Part of a small language model's weights.
Size: 19 layers, width 128, 2 heads of 64, MLP 448 GELU, vocabulary 512, 3.58M parameters.
Architecture: learned positions, biases.
Each number is 500 + 25 x the weight over the matrix's rms, rounded and kept within 0 to 999. Layers, rows and columns count from 0. Numbers have three digits each.

# up: layer 9 MLP up, 448x128, rms 0.101, rows 20-72, columns 0-127
# down: layer 9 MLP down (transposed), 448x128, rms 0.0944, rows 20-71, columns 0-127
up20:538493464462482489469542481470511497500526496519485519508485491498508486557514461525503478505519516479487475505453510490541549451541494499435426569451519483457508506501487518484513481524537476480519551481498501478548475500528481480526482447500490524506478504473476506496529540501444495515483517550521473494487486508481513506459486486531506571479516489464503548557542497528505459423496
down20:418552449480491502529454495504518506535528512516456519514502496476471495517531502526477497517540450495481482537475492479514460498488493518500548528496468441517552508534536509486464476445506530482535475545446520487543531459471500457507503457576561480526493417518490501533471489547504460490506430466540476503506559482527524507507456499528436541505502502570515535447507536488530481515498
up21:516469520526468501498476459477522508501489459544470488512475525449464496512480468463471482537489528510545534509523522528514482461541490500498499486487502493472547508512490526529464552528450496471552470492517535531498509510519473476491521530505545506518503476544512484553473519482511480533513514502512489476483492486491516516447478521496539470479528491496474497510520519467517509452515
down21:504490508515528516495522485544507547486500548485507486516524517480511493507480537503508528524489519510560487508507467506507521497442494498536488481458520493519491450496507510512519516500493492454517517543480481513483531494489462489469480490506514506515499496489472520496506455510490480498529478508526455527521479491501485503549457489474467495548494542477522504488547472464535507486451
up22:518470492470551516475514525471511464457486499528490467449533454516495477490510530505518473511492547534482497532525510508554480522529506479470497490536494519508501527491470556443547470543533540463532536487424523482479504538479434461533480493506502508493521501484492501537473520501451511507528474506510504542498521488505486502497481495524496497438464539519469503493517494486484487499534
down22:504496476498470492500510518479482529494513410496531513504542486532477483541540496520506480498471524507501544503474484557514516503517483497522517513497533519495564476474491519486502527514468502480544515513495455510507451513489448512480473511480520501511455475486504490500490526510505562468476523512497511466480511537496480493536497465459443449580494538468486546492499515522522487502550
up23:464507504473484493473499451506471496525486471553481505490458509494507506477517468517520527528501536539508538515507512518504489517496509508528504513498497510527489476473484566431509495482512511512505477509489493504498458510479500533470488497520481484548507485546508508498498533503492470515478515518512458503496492502494525479475491506489505510515494496514511529508471494529526487539459
down23:495543488526513479522525474490517509512512512508475471478499490512490466486499487507453480456504519483519518489504487522471485523504475499464546521485498478486527510503493459532513512478473502501485503511476516493491501509529501479533545526464513487492497526481517530481512501484511487486491508517511479518522500487489475474546503484488473532482489520506511473498496531527479498440545
up24:505529492479539564469515512448508485497501494539467490484524481507499536511423494500507483509462504528529512529463498506494468538489479512558515504538499494476519464482531438485521528478508496501520555572501503495507497512509521505505527496470472508499527492477504510518495457505507484511508493491510490498465496508509468492455475512485474490475494472542526491476474561497485502498508
down24:489507466487504496456544526528484525549462504494527489516470487519501486508537523511501477547513500448482484463542511508473502490523510467472493525497501560498478513486473543476525514499489495494529482486473487469488484453499493495494511515518533436501499493452445477534488552484510520486485481558493509515473499496511522471577540513524481491502493502460504507507503522450529515462517
up25:529500473545522512503513505505515486545520476489496483498479512560488470513494483504497490511459538495465526527518467515518475529485460446429484487536471537487506487469463493504447483458527489490456507538491511477514487486486488495480537502523513491523552473494481515488502522470536513509522514488473485480538504473538453533478462510484513501456489473488517531532532517536490472492486
down25:499468541499539538480515489550454476500485530506496471534526534553520518500473537529484481515488482553464504498526487497503466557539456509510467541491488524488476547487515469552505508503548487480512515500512467506452530517491460514519455544535491500516455507478498457499567483514443503500483478459459521518551440439472476461485476505442534503489478489514514464478482514509498483476493
up26:500492491493543468459452500480466529484537481494501520525498486501448505529524493503545506475508503500483489491502480483502482500535492503505507511494510516468514458459501478495515568513574540490500507480519505508513486521479549511494512440521480502462506525528482486536503486504514477511495518520542528511501497517471501533492511513518460535529434502472553517506503511515516484495515
down26:479521492477511452521496548461545510454475512506519515497510518510521519454513496538530433515516501476537484491495523507489500519507479557520546542458513455484484545529542509530496533471481489525511457554486487443478547472489465513478463515515486494427502536519488520540485527518481516445520493499485506507527525466495488504512491498483515489466529467500535446502497517479481466553466
up27:507490530489516466467492495494483490498507466528502503511472528540551485491517491471506544492485536511460551466483499514516496504527508519504491484476481463503523499540466477524521514545526519462529509523535510512492531520483523536511461511499488519531464441461549497505508523474489472523503467496476497506484532513489525484524513454497488480493488494496503468453521480457494499489487
down27:488488567511477503470489523520484505495516569467506479467486548505526524478505499538471536455493541469523506527492500514491515499526460449498531509495514531516519467547546502496486493488486520481498504510492486468482510492498462449496493526522502481509513495497493498491490496505489480492528494486484513513507505506495501522528496549455470510520513524490531508453493493491456488525464
up28:467507491502454521503539496481518498452503540483511501512509507476468486500512519491487501488501494463502592490524492511509508486517506497467446469530472524509554507480516478455555508515549499502521497530509520475492511523459475551504540478483519551505501419529546505554498459481502513524514526503486511485536483542488445512496511509524482503533485501508536524512533482485476536504483
down28:497517517542526512533481510460513471521514499519512500476483495526468455560533535535507522472434477481488554549478488512509474484518450494490473506514522519462552524498501528510493482519501484511492508462497466508502465473552471534487531518477498462459531547529541516452512501563460536547438457551536462487489436461529491482503495521499496472484560559551482483509532504498465496461504
up29:466497513513519476549511486498482512510473481485509506486556489568517474481483516494492483518475473483482554518479491489493513480494507492514489542493468510496499539500481520532524472495490499479509463520497480527521475502500508478482503516460455516472513481538505477486464531513472534510486509507471533492498469463512513499509498529506485493497502497507497495510472553482450494519525
down29:533489479475481505487485529491509504456492515508466516493545506469507525501531527462490519520490451501529496498481512468504502473482487437508555516465466526522512532457500486492506511524452512503440525475457492512486486525488481482538481525503492488481508501463473532482536514498514511498480519522547508517515495480461505525515515495462515512524534509501508506512479493475503565512506
up30:465503460505485544486477516539512536504516504486535510489502497544527536533522520510481445514514512513473496479516490516489519576535507506508524521508513523488506467547520476535467539547518494502495534528505538489465534554512528438488495494495492558519473561500527510445486498521491473472481472520476506515517478474501519510495511511473505495518458467494464522495505489474418534511445
down30:516534508498507491527475463520473528519481449487512479529478481512534501482516520507548546513518497496460511536546544481498538500498508532513513489531531481477483465529550531481485422512517448503479500479491530496496486470475510549494482509479429477507461502525461490458484510504562472480486486503529451531500492515505498491513476513523473483505475536498527534481512527544458489498502
up31:500480536516496507519498542540505522496481465501494496492495561520491452524485495539526485502500480534556484534455493522516498481479503497520550495540488508504524517494488439482486532487475488497523507482483524515455400495520521515498484466497479469505531519518504499503542483541524531458550493480520510495552469545514500497516503465479505536494510479490494499500475525494493555514464
down31:498523486518542534489492534505502480512511538481497480518542496502466524478485466544475497486526480503540468496498534472491530468515487505498506480483498486468468577504450498498492548508498509504514546468548526482504498514507476484520532451529462479535504458506492504462511481462493458524492512481483470513496510504426568492497479533511469546541515509529502476494509526490483463500502
up32:514464489496501508479509458528497506517547441491514478486512467473551514504465516565506506475439524499452517542507475496475505565481482530534519506508490517495508525499495501498487471556500503477529504480507522482483470532478474465498509549442531524471486520520517497473464473513500522509519483464455468483484501521511528465495467511507527533521499477470511521520502500488524484508504
down32:547526510471451472500478521511485503543485495545514491491509449498492505478521508460485593488487468506489511492522482563464512475468458514502478476514438503503508479442514488487460526545524496523480479486497480504454505493515449576506522475523486494544512549452460533494522507483493538519519487532524492511529494522492520508495543492506490470505507487528480515489490495529516519522532
up33:500475535544484473498524462504495520451466528523468507520492479467499519491531503523479493495537498503490470479482517510485500544540518534525501479495508512478518517516499472495482533523505496470509490484483484485494547508498543458537506475490476511494534479507476489532469503478506490494492533547526519541474493496529462504507481484475482485519476454490492564475514494471522499542459
down33:491511514505509507492514514477505494488472491483479498503470542485492484471502524497465500483467468514508485517558526500524478464505489513515521511488468525527490532489539532483498494471477487533492528466498533527464513548509468492509535515515487507506458478501496516476527491503534515520501485458470492500468525490502506464436512510506501504519491509476536492484475529483496560467532
up34:491492467491495512494492517496507492506501478506488487494478500503487565502489478499534496506508549466500519497478491509517539508461527522473511465539509486511475505520485532521492479475516492502482489509521508470461521491493444488551507490532499505504532524523516512507484467526524493522483499485486489505493511486505504508478473497503522525521510489510495536519480503494484496478494
down34:502522530478486474518486470479467504467525516514520532535511485520499442492496520503469503511510430524506457508503504494469448503514468463492501523464479523478496475498529466487493527548467503503557506489504511515518487504524560508444514498477503504514469502466477516493531533481484516499503469519504527502507548537472455509483515514520484489489542518499472469474502502468506511523496
up35:552505503469467479449498493522472494528497505495485545517518482484519478521507521558485501478496512494487549492526502427477533457492544564512518491449509478477514479448504502448524498557500487481520443464495507508524487506505479484559485479420466485465490516527506470476497537498482533479527521502548489475520456529488484586526435494519497519534513521541496515495501468481499478497509
down35:508482498492490472495495485514496503483524483500455508513494486513496493543510508478490505517504503484524524521504513468475503502446511503489503497462496523488527505510509482470507527526472521472496457486526504521501458498521512494478503479489492511480485509491509470487512490508497516506564469508512516494518514509526483508490508515502471501500505502539452479484505463495514495509497
up36:475477529488530500494523507485500482473512512520507500492463489498522496515513525507494508519492473497519519516493528447497503473493440502506519516480463522506491494476503499483506480537540502480466510482493468490510468501560516512507459485496503506474510473488484473493501519493524514534495459542523495484466500462524498506500486542478503543530526469529499504510488513513533507474524
down36:482527537526508494498484482515517496511481516509471498480482481521496518489519489492484519458497485511507501496491518507507507496466512484520540548487514498482509499514478495482532468510531489487483473518494543483545497499473503474501511486495510503500494512541464522477493526453481519532497499515534492508486496524512507487485461517520512511445471495520442496488525464515492430505514
up37:501534492509482544501490499505494500510505517490521503486515512469504532483474492573514477498483503513475534446477510484511540469459524506496569473495511448553493524502493502502483509528495480503475467461504543516478457553490540535459490482486502500475514474512466524557497419526479479530574500481540482453494512522483513489486488446517510504503466519483465484503490491481523532535520
down37:453504501455507469501465475500485529530517541468517510495465500494505488506538499484526479552517475485514496505509466501539467480490510501492499478465528503517560535539491534496504557526446524476464548521538492467502531483464478429504535487476528458498521517420548491463522518486449461509466494530535492482498501485545508523484477566462536529525560495412471518501473504511528506511463
up38:506491501552530484533522535476472463508498512469485519478471521492458474513536514474516498461500493482483505472446521492567524482508530521521516483525493515448513491514492508470524530482521495494507542464522481482487461454528544545515491464529486531552520500485500500516499478502506515481517505513476508521509505496424497471537459454460520514514510510509482521438501489512509469487450
down38:509524535498505502470449482488541462501522523482528511491475504484559550479475509530490471481511520451466509486506509531516474468480473505510455531497519513489503522517483509478456519503475495493537523455461546512489556538488483482541468500496508498461537492545488507487474513487497484497519543525525484456493492523505436513503504524511536492517492489434525505556516514528492513512538
up39:495498496485507491513516482503527515464502476535519485506481474514551515512468492480462555474477500530491476441516518488517490468483476534510536515475474450504501473499489483432539499486498533456518522486528515478504555506514483498481539520493525455499486510497491486474503543493527501509475495473569515489485424408458500539532526520497526498483458480478490500524477551502512538518563
down39:516534507475568496507502489469475503511429435527536487512493528589474484525451483476495525522513547540545438536543554507480511480480529544507447524489530462469511488470511496476507471508533482486461463491504500485458501538513521517500521505553501540482534525522493495468490507505513518535454513475478485557510507518482500530513490459531540523483490480513505493485500515474515456545478
up40:501499444446488532515484506523520520531471479501470541490505480482505515516515503520480489500510454501443515504492461507499486468487478567489506517517471477520504508449496481519488485548475523521475523521521492474506543505515493540529486462490530541504492509474485478512501479533472507496533468502525491497519491466543509520491473509536479496507459505537544467483486561462475522506517
down40:489516472502517504504459537472494513537501554503518491503458550527501509464465482481505495499480499484503487538493550484490488454535462524493520453518491489534481517506520494489480457472499457519452443476515511500454504514468490493469512541507504485513522521542515537492550498508541483485447483507499511503467493537515516509508503539453516500553515514518498526535498530542498547522499
up41:474539492487521520478553556500486473507509469493474497475493498497533501496497524518506552505540577512506514502517469464504511486488479487533471485477491513533501497493497534463469476506477529472526515493512508498460499566538523462528503514475498503475492471473488493549494478479516516473489460494468505503498522446483490495485481504507505538536508494506513489512520542471464492516472
down41:510489479527469497515528479490545488535523489519536514518504477500493515485509494465500485482494455519480469527489477526481519534537477522479501532494458482485451530478480506493495493489536512495491531503488515526522487467504507499525484468537537469487480481522526488495509490534488518525513488517502504454499481526496506518458487481517462525406512485474527492515511500489501506532487
up42:488503453535507488562488506533510469520516550494510489493506459573554553492537471521525456485475508508460466487505543516546555512493501456479543450511493479480492534503506502519470513471473530416495534515458517488495506505437530480494493471507496498524492504548523489482536484450493509538489478528529502513473479507524449528534477517515523492511440494489547449520518481502503510503522
down42:472469515482509533539522514471515491475477510533475505494543506492539498489525486466550420542520429487539490496494456491481468539488483519507470478491467450483488499516455468508504515510532485468507522535478522493505541516461477534484498486486516511555522535468461474535554514524530468471532523499470500475516518531533513523482479519472508520453553513507508491479458487509530490436472
up43:520482496516496530536556518469503479470526514529471489496534480505530496540473478486469528473491513491495520473485484517524469567473477528537498465505508534537498527506496513524501447507523507435540489481505455529491505510513495496507490468515489482513486496520520528465467464505500530529485483455478501456468511534532510476496527468497502530465430464497483472512452486498489522468489
down43:448468463511471498478488515496529527476510503471463503512495512509489502474483456553488523489544527521490516515445500513552500473494457475544432506513479478459496510525509468533527483559506480495434470491519505547460530500542503534477513498497535495451489503490484493500503486466494505500514511516524502484493435493494498505528471512506499461475542480546485489509537489556460475533533
up44:499493506472506499490488513549547481491508477521442490450453524460481495487505467539511518518512488498522454500474500498483478477500558493435497530536505506482546518477515501510520565511556510493514486490510494511508491527496505493516471507490449461491562505528458498497530542497553532523484497503549516480467521553452469531500527522466523476432522456494481542494490524489496464483440
down44:499484496548510510527493483546547509507504509521510501512478482514484512519474488529495525500521498487493470555503461469481501524503541485515517531478495478504498537482537475508458559519507510520451519499523495548491545471502490481497500473490501510549486491542452483500513494540448470524492527542459529542467462510496497435499496517470486500486477494500531503497539487504508450463488
up45:441470556555524490496500493508448540479485523454535474518456496510523492512491481489505494515497501498509483496502490532496507498512537490474492521482498493529519469538511516525512493489521511485488517478525500477507536472507540471519554494474479503490522513493508468490488550479506519510520539551508512504496434537466478504578487511504525495528477496500424544462474474476516505473490
down45:462479491466508527525503513500506533515434498473444494508511473527478485520456513514541458535518512482472501528531501499541492518506514526475456513469514509475544488510510491568509513449512477480458447484522563536503465518514507507489515512482490471492500519503505512530493502503544483476486460499504466504436474496525471485513475520516510525466532498465461505472547494492530552527526
up46:507493496504531519503468528507511468465511491538477501469446497500490481497506511484526529520483499485499453485540497524522492498531519513506536450520456508546486484502493540538489502520471510457513545495535473504486499486510541511477502485468523518502440540502552515548527506485463473513510502518502491491466488479500462514489497447452467517516503488515500528534484521521495503534544
down46:527505518505507529549492486518519528469488541495518509489489479514489479533481490515498511515482453482470489504488529477497481519464480500483483510492492534517484522484516520492486492518515483472528507515524506482475484527508494444494496444483489515510543502473455515519508481523488483509524507469513498516547469527488490495532505477495441457508487515502544511480530487507504519482532
up47:544482502480472511516500511514497488521494522479514477498513491507506494521482478504492520536481465585529511518476486497461483515494524536508509508519471508525507512498465485458515463509506476519494517495458500510478480531516522462462498509532509549520476513542495507515532456528491529494483510511499547517484466536499511514513487474534491486500510529465548470531510504560487507479487
down47:496523529516493527552497475496515497520494526486509492481488511477484518482521504482504453495519521480541518508515521515516491523513466453473500488525489533496490497504509490505508518503481519521513491465515510486544505445466508522559500541516508458485537484463540459500470556450537496485502459500467494495494531467497517467521510566511510504509463470513484522459482516512460475501468
up48:519509492504531532493503534516505510478516470535509497518492513486535514487489501512545570514500496511486491456500457526579447468465518504515517461496490459510480490470512486494465537476481534506524514511503514470485512506540469524470516484490503486515508483509512562517523528493489538485475482513489487499520536495524473485497535500506486481491487524477478485509513537510461495537479
down48:516538497533528507513515469502525508512470477537532476502490487499482520509510491475536517479473490444495481515481498478503527493466501459469531516513526497498529496485503490517498512505505526459520512511490467481495490518538487485525465461481513503532502484496529506490473522512521482482490472491474532500551457505483526518522527485521500462511476485506502507440479489479490502516496
up49:534499531510502512493511462508525533478460485526493477458460505502475496471513476509496493516491491489502528495505517493537485515495510499506527512493449534507477485515466465475500518522515509517502489502524457499522504527513505466465495476497524502469454506501510510502512518522532515517510481518500488492494524511497495492481510486553502503503487503516501531491504498494498548470484
down49:506507553501493507521527522538538478482509511511460505521506501475482511471485495489520505491510518485492487492488471472480496463469519511523479490470481489522505502492525542532501503463469512493451521500482506488510490519443497506519470529491490493493481490510535484525516501488486483480527530517478504496527501487562516501481512537470516508527500522534479473480489462516464448483505
up50:478497475511491466443531510482515521508481521510490477532489497484461485497512495546521491528521491508511491520536509509465473498531458496485498554483510510489489507491474515541503503540543504460524533484534488484544512512514508545523485514458516526447492470531534482479468538467496508502497522487530472475466519511505543498484507481491447480535505490446501537544467496504522500504513
down50:457459524515532480530485528458465509526539545504491495534517522488513505474508538481527495492484490500498510513479497471518523475518542491514511477479550487521464532502519491525462498454550515477479488499488543527506486495476471486502473528523519468499501510467489517492467530472524496539502468494531511494524497500527502496520519518497474487504486468476479532544459493463499521532465
up51:521531506581472481522519494478526456487484486499485483504521521510514507499481528499463517516507540479500479505457533471544459492506466492512523471515520480492480475490509492482502486513546497497499520495473488484498536494517501490548495506502455481517482478506461455475520538524509529489490510472541470496491485500506478529522527481485478463464508476448515564553476517487484530518482
down51:510499533484513543502482515497490500501477510473533515473466513485448481517512498485496561522530505499457526480485483502514529533502501497487465511474495502510509509511580497511514475524474510512536526454496494537486491491492454537489531551496513498462477511500489519492475513566528470486555467461508495491500471490490522441503511513523550534551429487496511440513521491524443503454495
up52:494514537530516478491458507491482493497485485534499491496469535488490464510475464542497532539440532508478503529512489505506520585481511506467516481500488497488494509486528542520470460533477448486502474492500535539522497494484463497523478481522469500552539540461528507449521500517488480499490496510489531478533521458496541495474470560485489532477492463535507541502532530497546473474452
down52:488543524509527481509486482475511472481481530513543511474512551473478504499472493519490504457501467494504542464509491481519482486471515493572507510498487510479486529498460499497506508466476483463510493512502513471576474468494487549514520500510519451484527499496510467457462529511512533510503486458471541457505437505491540511498469542519504494483481490578490473541498525471445535504447
up53:495481542485475464516514478482486517509529477557488546493509536501498507524483504448496484481506513453473561502474456493511506507444456487515483452503504461519518516517480476505477505479520512454510476519497449504550500492471492524505519499414478514519497502529484478480476492486487515512540485490521505487499528530537503490510505495526490493511484513504487490497528469476483535504556
down53:493523507497478521499539425486501472489500481497540507507522520479454495453474489524476465464472502484459503536523477542491484553483532509478525533457493479493462481531472477507462526544515532493535499487452516503521461471502468497538476491483479546510501512480499508487529501526486496515530499526486451510503534537495544449520481490497523479517521512467529466515507499529524493452496
up54:511486473472475533482511505510469514500492479486513487448510464491503543498517474484544479499487475490526520520502516477528480484481451488481513477552434467477519504488504539473504465489486497537536511513472528485519482508492515515528477519507493500488495511525538564510516476496501526490561536516500517450502487499515547512512502496517495473466517505507470496534496466490465487493529
down54:455478506507492476506517508494498484497468525456511496501514495526505523542513485522460509521468503478513552489479490490451492503507516505522496516482499514481498501494497496469479497501470500526443467502541512496524507482455479484520474489539489507497520503479530484503486524507518492464503450509520504491508474531522521484462495474496505485487557536488518522491513545498497519494514
up55:485491535477471486451458512519464450484453429517501501463478508514495535510503517462557516483520494473514506499500447511493496530533548547478532483494503530496502484555538501500477495483459490465464525505549533507531472531505532539495511529440526556503477510508529487489506493516479456502504535502520505473508500514474536513493499528560482476496509463496533535489514478539531494536534
down55:544533459512488517536471451498514522513508520526518513491491524552545506442473475492488504497503525518492527474455453539503517502473498483514466468485524532542514503516432478503537538469516484481494520464535477503495492558526459500528499454527490507504497546522496574522524522516506482475470504470517534491485480454503482524531484529472469505520475502492447487482477499509509522513512
up56:478557527495462485499508502455491490533527494536509518470484494487540499479473526527470489512546509511487493488493538493492493479503468470513501490470524488533517490466502522503463526462539458524505493492459465519505523480481501516521538463532485500476510544515521564490492525476487505502476497503499474447525504512488456480512480478481513545494503497477527514488505541520552521508504
down56:518503474488468478480516487476530492466493495528483558494517488494483496504513465494496517490526452496487446493509461512545515527495516477492506489490479454569489502498505476494498477559507531488513504504525508516502466501472514492512504499482477461518467545511474532479490485502562517466485545518503511510509490499504502478536515494487502500534526521511509495466479494507505469500509
up57:491496459504543505493467529511528469495511492521519525516476499538499517482491444516518481481534516474491526480506463511495523534487434490517482534500468475520535486546445464494508524534536519537495498483506493480479514487518535522543471510454539497455503505481496517529510510474470520484543502486494455502498492478513514501470449516535493513475497473490512516537535479484511495496488
down57:532472531536462496494542487462544518504513497484481498495539496486525538476502475490503560558455460521441475501526493516473486512495476487481529501462504515501468518486534544500499476458517487506520517495522481503480504487511542495448471466514499475518539517536486487485477463498546527557508472517517506516496500511524501501476526465494476471491542493502504496502512480500521526518453
up58:522517488503501564469513513484476474520500501495519532536489509494488516514477494533511486531529478517472486540476493468487528493471495523454507482510474496545482515455506550466544524497464516462441487461538524535510522541513488536515538504503501458469471520494496505516470542431491514455514489503505522461507518495532506497484450498490506504502519474483536478520462499496527536525545
down58:537507481481531493530482508532499451497505469500500499507526520503499493469494494554532523521489485525527496477544490513509534502513475477555525510506494494491533512504463494503488482476500535489524515482489474497463509513525463511479458476518450493538540482511476516520455480502555502556484521523523441499498502423482507512472487511531473496504472586492488517457484454526474478517509
up59:528478527513488541485519501456476509549513522507541456490546494525436493522513490545552521450479445533513486503510502537537504515480538488489504535519515501513505526492477475458511533480513524536539505511531520495532477519489493505482523475482526537488516471480528519480495508453507492527500525555467506487471476484480480526511485533482502461473534479502492464502525506502456523494501
down59:501477559460491495491483487493501494522486461457507466452519553471495494505523498451488471498492492501524489564496512510519502509550476488501497484483500465545508536541480513485546520454532502535479537519444545511528555456468476499482534495494454489492506507441532520510511524459467421539507450493530527478490495490540490518457489574496507532519539504504509521507536476457494507490497
up60:522453519466492476499502507488531475472444483536472519527503536515508482527503493489534557486538530485541507523502530529529519489518512486471486496487474471458481453523552474501515501472478477512491516480509498528525514513495534521479491483479508496484559502504519485445498470498497519511534489479479497474526526479505488525513493493528524490483490504512560517489525456519541516483498
down60:499503500480532526540489500500494540464528523505523504519475486558497504516502468501484486489457470521471489492453481493492486542493507511521487489494491490502487493507485521462506503493525551541483494517478475504455479530497438461500494461513502504499478521467487514503469534528461468410491459523518532513515464500536509462484493534532484496505517490463454478483474568535501492527529
up61:539505526502546459530496513473455480545464531502504528504489535496459501490500508481496497507484519487506539454485479527517463517499526497476505511464500502499515510485470501499489513525529488521506485532478493498532569509463507453506499476477526513482489489488503466509519514507477511514515524514501514472490496522519503496446499477517503457437494483466497523522528495447497497525518
down61:508467509496489474536476496502523528538475490483478479440512554465505464494461495467543473497546510471504510507516514500479513501503489495514473485490489503490495425533484503489472488513471499443528493451510524485495488518496498493517502511512537515499516507488531476505482521497493508503486498482501476539462461524459491530466514497483485518468525511516504515519562505494494514475486
up62:510485528496480479487465510467500491486508530550477523493497503512508463472497502491490497488495473530499485550555479520512453498473529498436523518531493511496536482515482530513504469470482464502510496483540469542481485491482455493520533536490518519523530503558485501552482493488520499521488574503503494501504483470454495510502532456518540465482541496510520470518538517478563531533498
down62:554478490485550520491518493509504462454480505513513489534490462439493487496512495508527456509535489565487516466536467481477524498484492517508473460496531492503525517510516494477552530488493441520472484484484476506475452503456484505511484462508499502518545476487439485510492516479504504522515476483496487480521481458517494492523549479512499499469508490467507474491542435520515508491505
up63:559516506480538510504447503511489516504516486497517503450528510481496525491497458517550501493462505475458461520441461511495532519484507529509505493544466527469474486488484488554540537520500496500499482539508496506509539489484474472561496522448510488466475541492491454485512512487481492522511531508525507505507531485479553556474469505497484428476465512524513493510505478478516506519485
down63:518517504510484470462483466485492460506520500460508483504506481475532510453503497515481467425480524513516553459562541525423532483479521502537498498491558468503509483523542494516520513474477487514471522513514508499527487480535519484490542461498523453504467481507514505482499501527480507550508481498494497540523426505526466518528514538515500509455508453450523529523490496489469510465505
up64:469473474508515486515506487498531464479493477506512491486518519527513424515508465486466467522537475488467509509502510448525527509463545510512529501514489510522502508499564493506538543507518476508485519509519509523516476480475462515527539487497520510549492479455528503535480434483499492484494461486506493519524528481504508511514467493504541533465540462502482471503511494484471516490490
down64:487487488498472498526503460521460481523495506534493501487475485516513482475501503475512503454481541526522516536524516558489519483502444485482497522486517506539471507491447474484467455509492502522541527514499463489497521526491499491488518523536487511535495509537540509477480515556512528495518530527518508538493506514491509494442528516521477491503523539512521516516477517455504514505473
up65:521519487468481485480499494475504535516534523495466523506507476549510454544501510491513506453516537451479518526506472494491504497522464540495461481494494437532499512499497507515492505509534535492553486478474503484513426461526483533525481476523492483511514471501489511531510481537509489463523522512488480463528455495502522487493528492485535495508528485524511470487522480519486499449491
down65:502510516483486490485496490512520504545501457488495532513475492533488494524498514518496493489514503540508494470501491498476494540496499521521508529491492480507507486511504514498485490526510528520507503499509495468484436517490464518493504489499511508509497494488508486496518515522494505486532505513481512511491481485506495479493498466490501466516493511525501498509498489459496488520518
up66:518474518515507479510480465497489496526513501475502554504531562475479487518492545524501520533531488492521521535517509489536490470496514525506502475528502474466473454538475493471515499531502468500491447477502510491499501451493504443524473514494527503512494457531515492496484494533519521478516510515483500439492496506469526520480528527524525495524523513532492512523476472439488476487509
down66:500518538508461506466516494506506529502496478498518523491509493532526484507509473520505478510500498497495505461482527486491532498466480506477499493479500484511534494476492535510495497482487524531535484494524486495454502524506500475537500480485496486493478477503544477516480502493470508522502488519555495503490508512514499496501476516518495492505497505466490491501541494497516510482456
up67:497488477462503460511599460492480470569521501489498507451503535491504462583478499515492492504513569512505528480491502509497498525524511516518503489484463481540474482522504489481470461510501516424430519480459526482476503524467491480492521496539463505477525493479491485500487488505496528510489506489554555478542535530516510477466485531495488500492534541464491524501495494476481520519468
down67:505497486499514496467470484486483564509478529504507489492503485479505503553445491470508481505478488529492499498474501529501517514448532512471489523521489499474532515478519472528504481507507468499495476456520516513454453510517493515480548493525535509473509537485494516448488513498494461500527502522497480496470471546509456506522505489496502504496514510475509490532439510509481485492493
up68:494487507533490453509495489444529453503483456477516473497482475500517500527507551522508526487424554497484504501492536491525494519566517517490475463513500516442527513498593531501519477511496446481495527504522482481475533493500510473507516531472535519549470494512456536506560520503488430480494473485499525512484472525530471518470513495487489510445461490526524517551510452474511484502564
down68:506535468453522532442488483503547458510529456465475459479502502516488542473485555459508502479517529504510463509565482464524487559518511476496502520500505501531540517540525503503476531485463481517507524454507509533488481487478486547495486505495487483529523482509497503534527453497496456465501452574491511490485491503478501520504519495524461448526481529509493489504507476536547485490527
up69:482531507480496501509515491491471495505501535537462470463483483519493509494525557510525517487464508499517519496538507543464498490522504481539469470509511484487494527505480527448501521485504505472550514463515480526475524490493492555494525484435516554552475477498502479473467493488479479508526501450530479529479483482426506509506511496495513560510505466489521503469509526527498509513494
down69:497440529500479456529489508525533495486537466549481472487502504480481455467483460476542476519526492483460484516460483516476512482512521520484541501470495469484508495548503543501521506479524553499492485532507460506475552476463522468451495502476476487517504516486498523515534477523508522516552517507483497508491489493474476505513481447529505497553491522527501510499496501460485544475438
up70:543496532520584505521476533503500469482527492514463510524480483516536503494518509478539517524512477514459481498497462456488544499487502472523522458525526530531496554445508498504482508509498497489511481510509491460499473469523519451545492506484486521500527541496493585481497513497536481521497484550509512481518486501521503475460494457471460519472482533484495475529502483496503487515476
down70:510512473463490540481479507441508504508517489513514525493522536501504523512475475506478523517497484508480450519477464513509468509509542500468466543490476514518501486538455534486501473471479483515518504492529460485492521520520497532510478506505493506479500494524513525506465496513526520492522519476465486511467507564465574488534482485511531508503491483540496521514491533476533497520498
up71:535515547481500460478506513475493479470500486531488532445527513507530503506527536503488543448477466473478502494521479468511459501511526507486509494496492511483545475496509509489475503525464510513508510468559491479515530523480501520471480516510526503528474549504499440518524508542521510524505533440514532516512479483422525497503517465538521518440471502498488532510489456506542473485514
down71:467485509501508421520493506486488493482515477488505520495513490456550474467490493547525484530510525496515472490478473460510531498508514479462551567498509556497515472494489501479496475509507523505516466474487450469529541483497506572460520490482503525543487532487486476489489527519503515432518480540502506531521481484469464465489534543535524506546495513460487463484481498427530501494502
up72:551463496487508499521479518500519507512501499475512482529470523470444488536477481515505481501481511519507519483528486480529512485471504507500499462476455487488504518487455490502477484510496525515507469516463475542522471497512456472477508491538532490509496508511492515484527470518467461478506502489519548424540500510467464543485467506530516518520483527477474503496494512552476508470469